{
  "hidden_size": 192,
  "norm_place": "pre",
  "norm_eps": 1e-06,
  "bias": "none",
  "init_std_qkv": 0.0361,
  "init_std_down": 0.00904,
  "learning_rate": 0.00544,
  "lr_mult_qkv": 0.5,
  "warmup_steps": 200,
  "decay_fraction": 0.347,
  "max_seq_len": 512
}
Each number is 50 + 15 x the weight over its row's rms, rounded and kept within 0 to 99. Layers, rows and columns count from 0. The size before them is the row's rms in percent of the matrix's.

# layer 2 MLP down (transposed), 768x192, rms 0.149, rows 685-701, columns 96-191
094:32 22 64 85 74 56 73 35 52 53 33 68 42 52 44 38 30 34 52 37 43 43 48 50 56 60 47 55 57 71 26 47 66 53 61 43 57 49 34 50 58 30 64 82 54 35 34 55 57 54 16 30 59 43 31 38 68 59 27 66 61 44 55 35 49 69 54 55 49 42 65 67 45 59 57 18 35 38 48 55 52 38 37 61 37 46 68 48 37 67 46 63 65 44 39 31
100:50 59 45 53 30 10 48 71 40 56 31 62 50 62 60 26 60 55 46 35 40 58 32 64 47 51 42 59 57 52 40 63 26 70 64 57 59 42 59 32 52 28 55 45 81 39 50 30 50 72 63 57 79 41 44 37 77 40 54 59 74 36 56 26 23 48 30 39 66 55 45 43 50 49 23 53 09 52 63 36 78 14 52 71 67 47 48 49 52 74 25 27 32 69 47 50
118:75 45 25 53 47 62 57 61 49 40 47 36 73 70 68 58 55 63 33 47 19 59 41 39 34 60 51 40 84 58 57 22 42 66 43 63 30 42 26 31 21 40 66 48 57 52 61 31 61 30 48 45 53 53 57 54 61 80 41 60 69 36 48 48 80 47 53 33 58 33 69 42 32 25 57 25 55 40 67 64 63 78 55 44 42 36 30 45 48 65 74 30 52 38 32 40
108:68 84 31 63 53 45 46 40 47 50 58 49 53 73 58 48 17 59 36 38 67 69 60 50 50 55 64 32 29 24 33 45 48 69 61 65 61 44 33 54 47 35 25 67 29 33 69 59 56 62 50 42 48 52 77 51 68 66 34 62 41 51 41 37 41 67 69 51 29 40 45 67 40 64 56 49 33 36 33 51 53 59 73 33 66 38 45 64 48 62 48 29 76 51 23 34
097:64 54 60 57 42 60 23 31 55 31 46 46 42 41 47 50 53 40 64 77 61 32 52 43 57 63 57 38 42 53 37 68 50 17 41 65 51 36 44 48 72 53 15 57 49 62 68 38 58 77 69 25 59 59 64 69 68 32 70 22 70 80 56 26 64 34 43 41 45 53 72 38 85 49 64 54 47 43 31 67 47 48 35 53 47 51 26 42 51 18 68 56 35 48 68 31
103:35 43 37 37 28 42 55 54 56 70 54 62 43 39 52 71 64 52 46 12 51 57 54 08 58 35 53 32 44 48 43 48 47 41 39 72 33 32 28 62 68 45 60 81 25 61 26 42 72 74 21 30 58 26 73 64 53 57 59 20 66 56 53 52 54 38 61 25 53 28 38 71 58 76 42 00 47 58 39 53 49 28 53 56 55 39 35 57 41 36 68 51 23 51 44 43
102:53 92 56 50 34 36 25 71 43 26 50 58 47 48 58 42 43 51 32 48 53 43 28 47 51 43 56 73 59 59 35 54 20 46 55 72 64 29 46 76 30 53 65 43 44 97 21 48 80 58 49 64 20 86 38 41 61 64 53 67 63 82 44 60 53 51 54 58 68 43 69 46 31 43 32 41 43 45 61 30 41 75 44 50 54 34 50 53 67 44 65 46 42 45 36 51
111:65 58 28 43 47 32 51 57 42 70 51 49 59 39 57 44 56 69 25 40 49 53 94 64 63 59 30 47 37 35 46 64 44 58 78 49 56 38 68 49 33 50 66 44 75 48 57 36 51 35 58 49 64 69 38 30 59 55 49 38 45 43 65 65 40 62 48 30 55 41 72 34 46 40 49 44 54 98 36 31 45 27 34 55 54 71 66 47 56 75 56 52 47 57 76 57
089:51 51 57 38 64 41 52 14 20 58 55 39 68 55 22 66 81 82 81 31 51 34 73 51 47 38 55 43 44 56 69 48 55 59 61 48 44 37 29 39 65 61 33 52 61 38 36 67 32 37 39 10 57 41 51 41 57 45 65 62 27 49 49 59 26 40 59 36 62 38 52 57 56 85 51 38 47 62 32 21 45 43 90 67 28 49 32 54 28 44 51 52 35 54 75 48
101:64 52 46 58 48 48 40 33 24 53 48 71 55 64 63 33 79 54 32 45 49 53 37 43 46 45 65 38 63 59 23 62 40 51 60 41 68 38 43 67 43 16 42 77 60 71 37 61 45 45 57 86 41 68 38 29 75 49 30 52 24 61 38 41 20 41 73 47 66 40 46 66 35 56 56 47 53 58 61 52 39 44 82 70 66 71 44 45 63 76 21 53 44 90 56 39
112:36 24 21 59 29 48 33 73 71 41 51 54 28 53 28 58 43 30 39 40 33 52 26 73 48 48 82 49 47 51 51 43 68 34 39 47 27 34 40 48 66 23 41 60 15 49 36 33 38 50 68 65 31 37 34 66 62 68 46 58 37 62 35 49 64 31 63 29 60 64 48 51 56 59 36 34 54 49 50 64 54 34 26 45 52 14 53 44 40 49 32 41 55 71 49 64
105:31 50 68 53 43 66 62 21 30 49 62 18 53 42 48 35 43 70 47 51 50 41 50 44 41 61 54 41 47 29 59 60 40 68 58 37 59 69 56 72 66 45 49 42 46 35 66 58 12 63 23 37 65 59 54 42 59 47 43 70 54 56 30 81 53 43 40 44 74 45 47 41 47 30 57 53 40 21 53 60 74 53 46 78 46 56 82 45 56 40 28 55 49 32 35 40
102:56 61 51 48 51 45 45 56 32 42 55 53 50 60 39 26 59 53 49 70 27 54 57 59 44 78 19 60 43 36 58 55 62 60 39 51 38 48 33 42 76 55 30 50 62 26 07 28 50 35 45 55 45 54 53 49 53 52 69 65 80 43 41 52 47 31 48 25 29 34 42 63 60 23 52 64 24 52 70 33 27 63 41 97 86 55 66 60 58 60 43 91 74 57 42 55
093:62 41 53 57 69 43 70 52 55 38 26 64 56 47 40 60 41 24 34 10 41 59 75 69 25 56 69 36 42 73 45 37 55 54 73 60 65 69 48 37 46 56 52 49 74 58 68 60 28 66 59 37 62 71 39 31 60 14 30 48 52 43 45 46 31 48 59 54 42 48 49 47 60 41 64 59 45 50 48 70 50 62 51 58 35 26 43 73 72 50 44 52 61 57 67 55
094:55 33 23 33 47 57 27 43 45 66 54 42 43 56 74 42 47 43 75 50 51 61 55 26 49 63 66 42 56 57 39 45 60 66 30 52 40 50 39 58 36 16 56 50 43 28 43 36 62 83 82 52 24 47 78 59 41 43 23 38 60 52 55 32 53 60 59 46 36 56 52 25 63 59 57 55 48 41 75 35 35 52 47 42 27 43 59 56 34 38 77 59 42 34 77 31
106:88 54 55 15 47 36 46 51 31 44 38 46 48 38 51 52 60 58 63 41 38 22 37 66 36 43 39 54 50 59 40 56 50 32 51 54 39 58 33 80 52 60 61 13 83 24 62 14 60 36 17 31 25 41 36 57 75 43 21 55 56 59 52 52 24 17 41 12 38 40 41 31 42 48 69 39 62 44 33 39 65 52 47 38 58 43 48 34 50 59 44 40 36 71 72 43
091:50 42 43 34 61 39 50 46 38 48 45 32 80 25 65 53 51 49 87 44 52 58 13 28 25 33 63 36 51 45 55 48 42 39 36 50 36 51 41 43 33 29 60 82 73 35 52 35 50 30 55 43 50 72 52 51 57 62 49 35 59 63 53 63 57 41 62 15 50 59 39 70 64 38 50 49 65 73 93 46 40 55 61 62 52 38 45 38 28 50 61 69 16 55 56 74
# layer 2 MLP up, 768x192, rms 0.161, rows 686-702, columns 96-191
086:60 37 50 35 55 34 71 45 79 50 70 77 46 48 60 53 50 46 42 55 44 43 30 43 45 25 56 81 56 46 59 59 37 12 61 54 57 48 41 48 38 49 26 45 47 61 51 44 41 40 60 59 15 66 39 67 52 50 43 24 46 72 44 42 50 67 33 48 34 46 30 74 31 57 42 52 33 39 51 41 47 59 53 77 27 61 69 40 71 56 38 44 31 37 78 34
098:45 58 64 31 49 57 52 42 49 51 63 35 52 55 30 32 57 47 37 41 45 58 35 49 45 48 93 40 72 34 58 46 29 70 49 75 68 72 44 49 54 25 36 64 48 60 63 42 40 69 57 49 62 42 55 33 67 42 35 51 65 51 62 41 65 47 47 40 53 45 62 54 39 43 43 69 59 47 66 68 38 81 61 17 23 33 70 47 72 52 35 35 68 60 30 72
108:55 25 49 43 67 43 69 29 63 14 57 64 60 28 65 58 63 30 66 53 73 29 27 72 40 32 79 38 45 49 44 42 51 67 70 41 85 55 72 73 59 54 72 54 74 57 60 37 39 45 40 45 47 27 48 55 63 33 53 64 58 55 37 38 42 46 62 63 33 50 44 41 53 34 37 55 52 44 47 66 51 29 48 69 59 52 51 69 57 50 47 73 66 51 68 54
106:39 32 38 65 48 42 59 51 46 36 39 52 33 36 55 58 43 39 61 59 63 38 61 56 43 28 46 35 44 41 71 46 34 45 80 44 20 39 63 32 51 37 50 70 38 59 52 51 29 54 54 77 66 36 53 36 32 42 40 48 51 03 46 39 83 46 77 32 73 55 58 60 40 55 59 59 64 38 64 53 31 81 46 62 63 39 52 21 33 45 62 80 97 34 36 38
107:69 43 30 55 70 29 52 65 25 48 57 16 52 39 72 23 45 36 45 54 59 61 43 50 50 53 44 44 62 40 26 22 33 53 44 39 35 49 64 38 36 59 45 21 51 15 48 54 65 50 72 60 18 67 55 43 66 42 49 72 59 48 39 60 59 47 48 55 46 28 55 40 25 42 58 41 60 51 30 37 58 38 64 43 55 50 64 44 45 75 45 35 40 12 49 68
094:44 37 39 54 53 44 53 64 45 61 57 13 51 47 30 35 47 77 42 41 45 39 52 53 04 54 53 24 59 49 72 51 59 46 60 59 23 29 49 42 51 37 32 71 64 65 63 62 29 49 55 39 59 51 41 39 33 41 47 52 39 47 36 45 50 48 52 67 66 38 29 67 97 67 51 56 65 45 51 42 48 47 41 30 76 38 56 60 46 69 23 59 75 51 65 26
096:33 52 34 47 53 43 45 61 33 42 48 50 50 63 26 55 52 37 62 47 68 25 73 55 43 52 11 61 09 56 50 40 41 57 59 45 53 19 38 51 48 75 48 61 46 39 63 28 40 53 51 38 34 59 48 56 46 77 51 82 56 41 24 47 85 22 37 68 48 48 57 68 51 30 55 69 48 88 48 51 52 64 61 56 54 71 45 63 51 63 61 65 52 56 28 36
099:35 23 16 45 59 60 78 49 40 46 47 52 42 24 75 57 36 23 42 72 49 79 40 15 54 38 49 34 51 45 09 49 29 71 19 63 32 59 74 52 20 38 63 26 67 46 60 53 75 69 31 45 57 55 62 71 73 35 42 35 39 48 51 47 45 27 44 63 49 64 28 28 46 36 35 65 62 44 82 59 49 83 35 28 59 63 36 37 46 56 44 54 68 42 36 63
093:17 45 55 39 31 65 37 25 66 61 59 56 27 35 60 57 62 10 70 27 32 50 49 37 58 38 65 55 40 16 60 77 43 51 45 70 24 23 64 63 41 68 54 22 60 55 55 64 48 69 41 48 23 31 70 49 42 67 39 19 72 17 47 48 23 30 57 55 50 53 67 48 31 68 51 38 37 73 56 40 43 44 41 59 47 67 66 52 36 46 65 54 54 52 67 44
098:69 44 30 47 41 38 29 62 60 49 56 51 34 45 38 48 24 39 56 86 32 68 45 49 52 36 71 47 54 42 45 37 56 39 45 53 49 58 38 53 63 48 39 60 50 81 32 57 31 56 62 28 88 52 63 46 52 54 37 39 56 62 32 48 45 53 51 40 33 56 50 61 51 71 31 73 63 61 37 48 32 44 50 49 48 56 44 60 59 57 80 42 47 71 22 50
105:39 56 61 53 65 67 57 39 78 22 55 30 61 37 47 47 88 38 41 57 50 58 53 62 46 44 50 52 81 24 42 65 37 58 31 18 48 70 61 47 36 53 63 45 71 62 74 57 41 31 40 71 24 55 76 35 52 57 44 43 49 73 47 39 24 47 29 52 37 64 44 32 30 33 75 22 25 39 58 50 38 45 39 35 52 48 52 43 44 34 51 29 71 64 74 37
104:27 39 48 27 26 50 48 45 77 64 65 57 50 38 49 55 49 52 07 30 64 42 40 75 37 57 40 52 32 63 67 27 36 32 48 74 33 35 65 50 34 31 24 59 43 27 57 20 44 60 38 28 39 32 40 43 53 45 39 50 66 48 61 68 51 65 77 32 30 50 46 56 53 70 58 43 45 34 63 33 61 36 78 53 29 40 50 38 41 76 46 44 37 53 67 29
107:37 47 56 51 59 47 40 45 51 61 62 23 61 70 40 66 62 82 77 65 41 44 84 43 42 42 35 47 38 30 47 51 60 41 30 23 48 30 68 47 71 48 66 41 56 44 42 55 71 18 46 70 29 25 55 63 55 99 61 73 62 52 49 69 54 48 48 29 56 27 19 53 31 60 22 31 62 44 44 42 48 58 39 63 61 52 41 39 53 75 45 65 38 68 34 33
090:57 76 48 71 34 54 53 19 61 43 52 39 66 43 46 56 46 52 31 61 54 66 43 82 59 61 66 48 65 62 45 59 57 63 32 37 61 42 47 46 54 45 49 64 47 18 68 44 44 64 60 51 48 60 58 87 52 74 45 37 56 27 69 37 40 40 38 64 71 33 86 54 90 30 63 63 46 50 43 38 50 10 36 30 44 50 49 24 48 84 48 48 54 46 35 38
097:53 74 60 40 58 73 48 44 69 31 90 29 39 51 64 79 49 79 49 40 48 43 65 43 66 53 46 57 62 57 83 54 68 19 57 64 43 33 74 52 40 42 35 78 53 58 60 43 38 74 48 50 71 33 40 34 56 51 32 37 53 57 63 35 45 66 75 66 50 43 59 66 83 78 50 59 45 57 49 52 36 70 63 61 43 45 44 38 53 46 83 56 42 42 32 34
089:43 47 39 73 55 44 43 38 80 63 50 54 42 32 10 54 61 76 54 29 48 77 63 41 42 64 55 53 22 40 00 34 53 38 64 62 41 75 33 45 42 53 28 69 39 53 53 50 47 42 58 62 26 27 69 82 39 76 73 34 49 31 37 40 48 37 48 16 58 70 36 78 33 38 60 73 52 38 57 37 36 49 45 45 41 50 63 48 36 58 30 34 51 62 57 37
098:31 52 45 53 38 52 31 66 59 52 44 89 28 63 33 59 38 67 76 54 52 45 62 41 48 51 54 32 51 22 57 67 76 47 61 37 83 38 49 63 74 56 74 42 46 72 45 59 61 48 58 36 68 32 60 26 41 64 79 46 02 40 44 38 59 55 32 25 70 68 35 55 45 59 48 69 34 57 67 41 46 55 36 68 52 40 33 47 55 44 61 34 38 60 46 85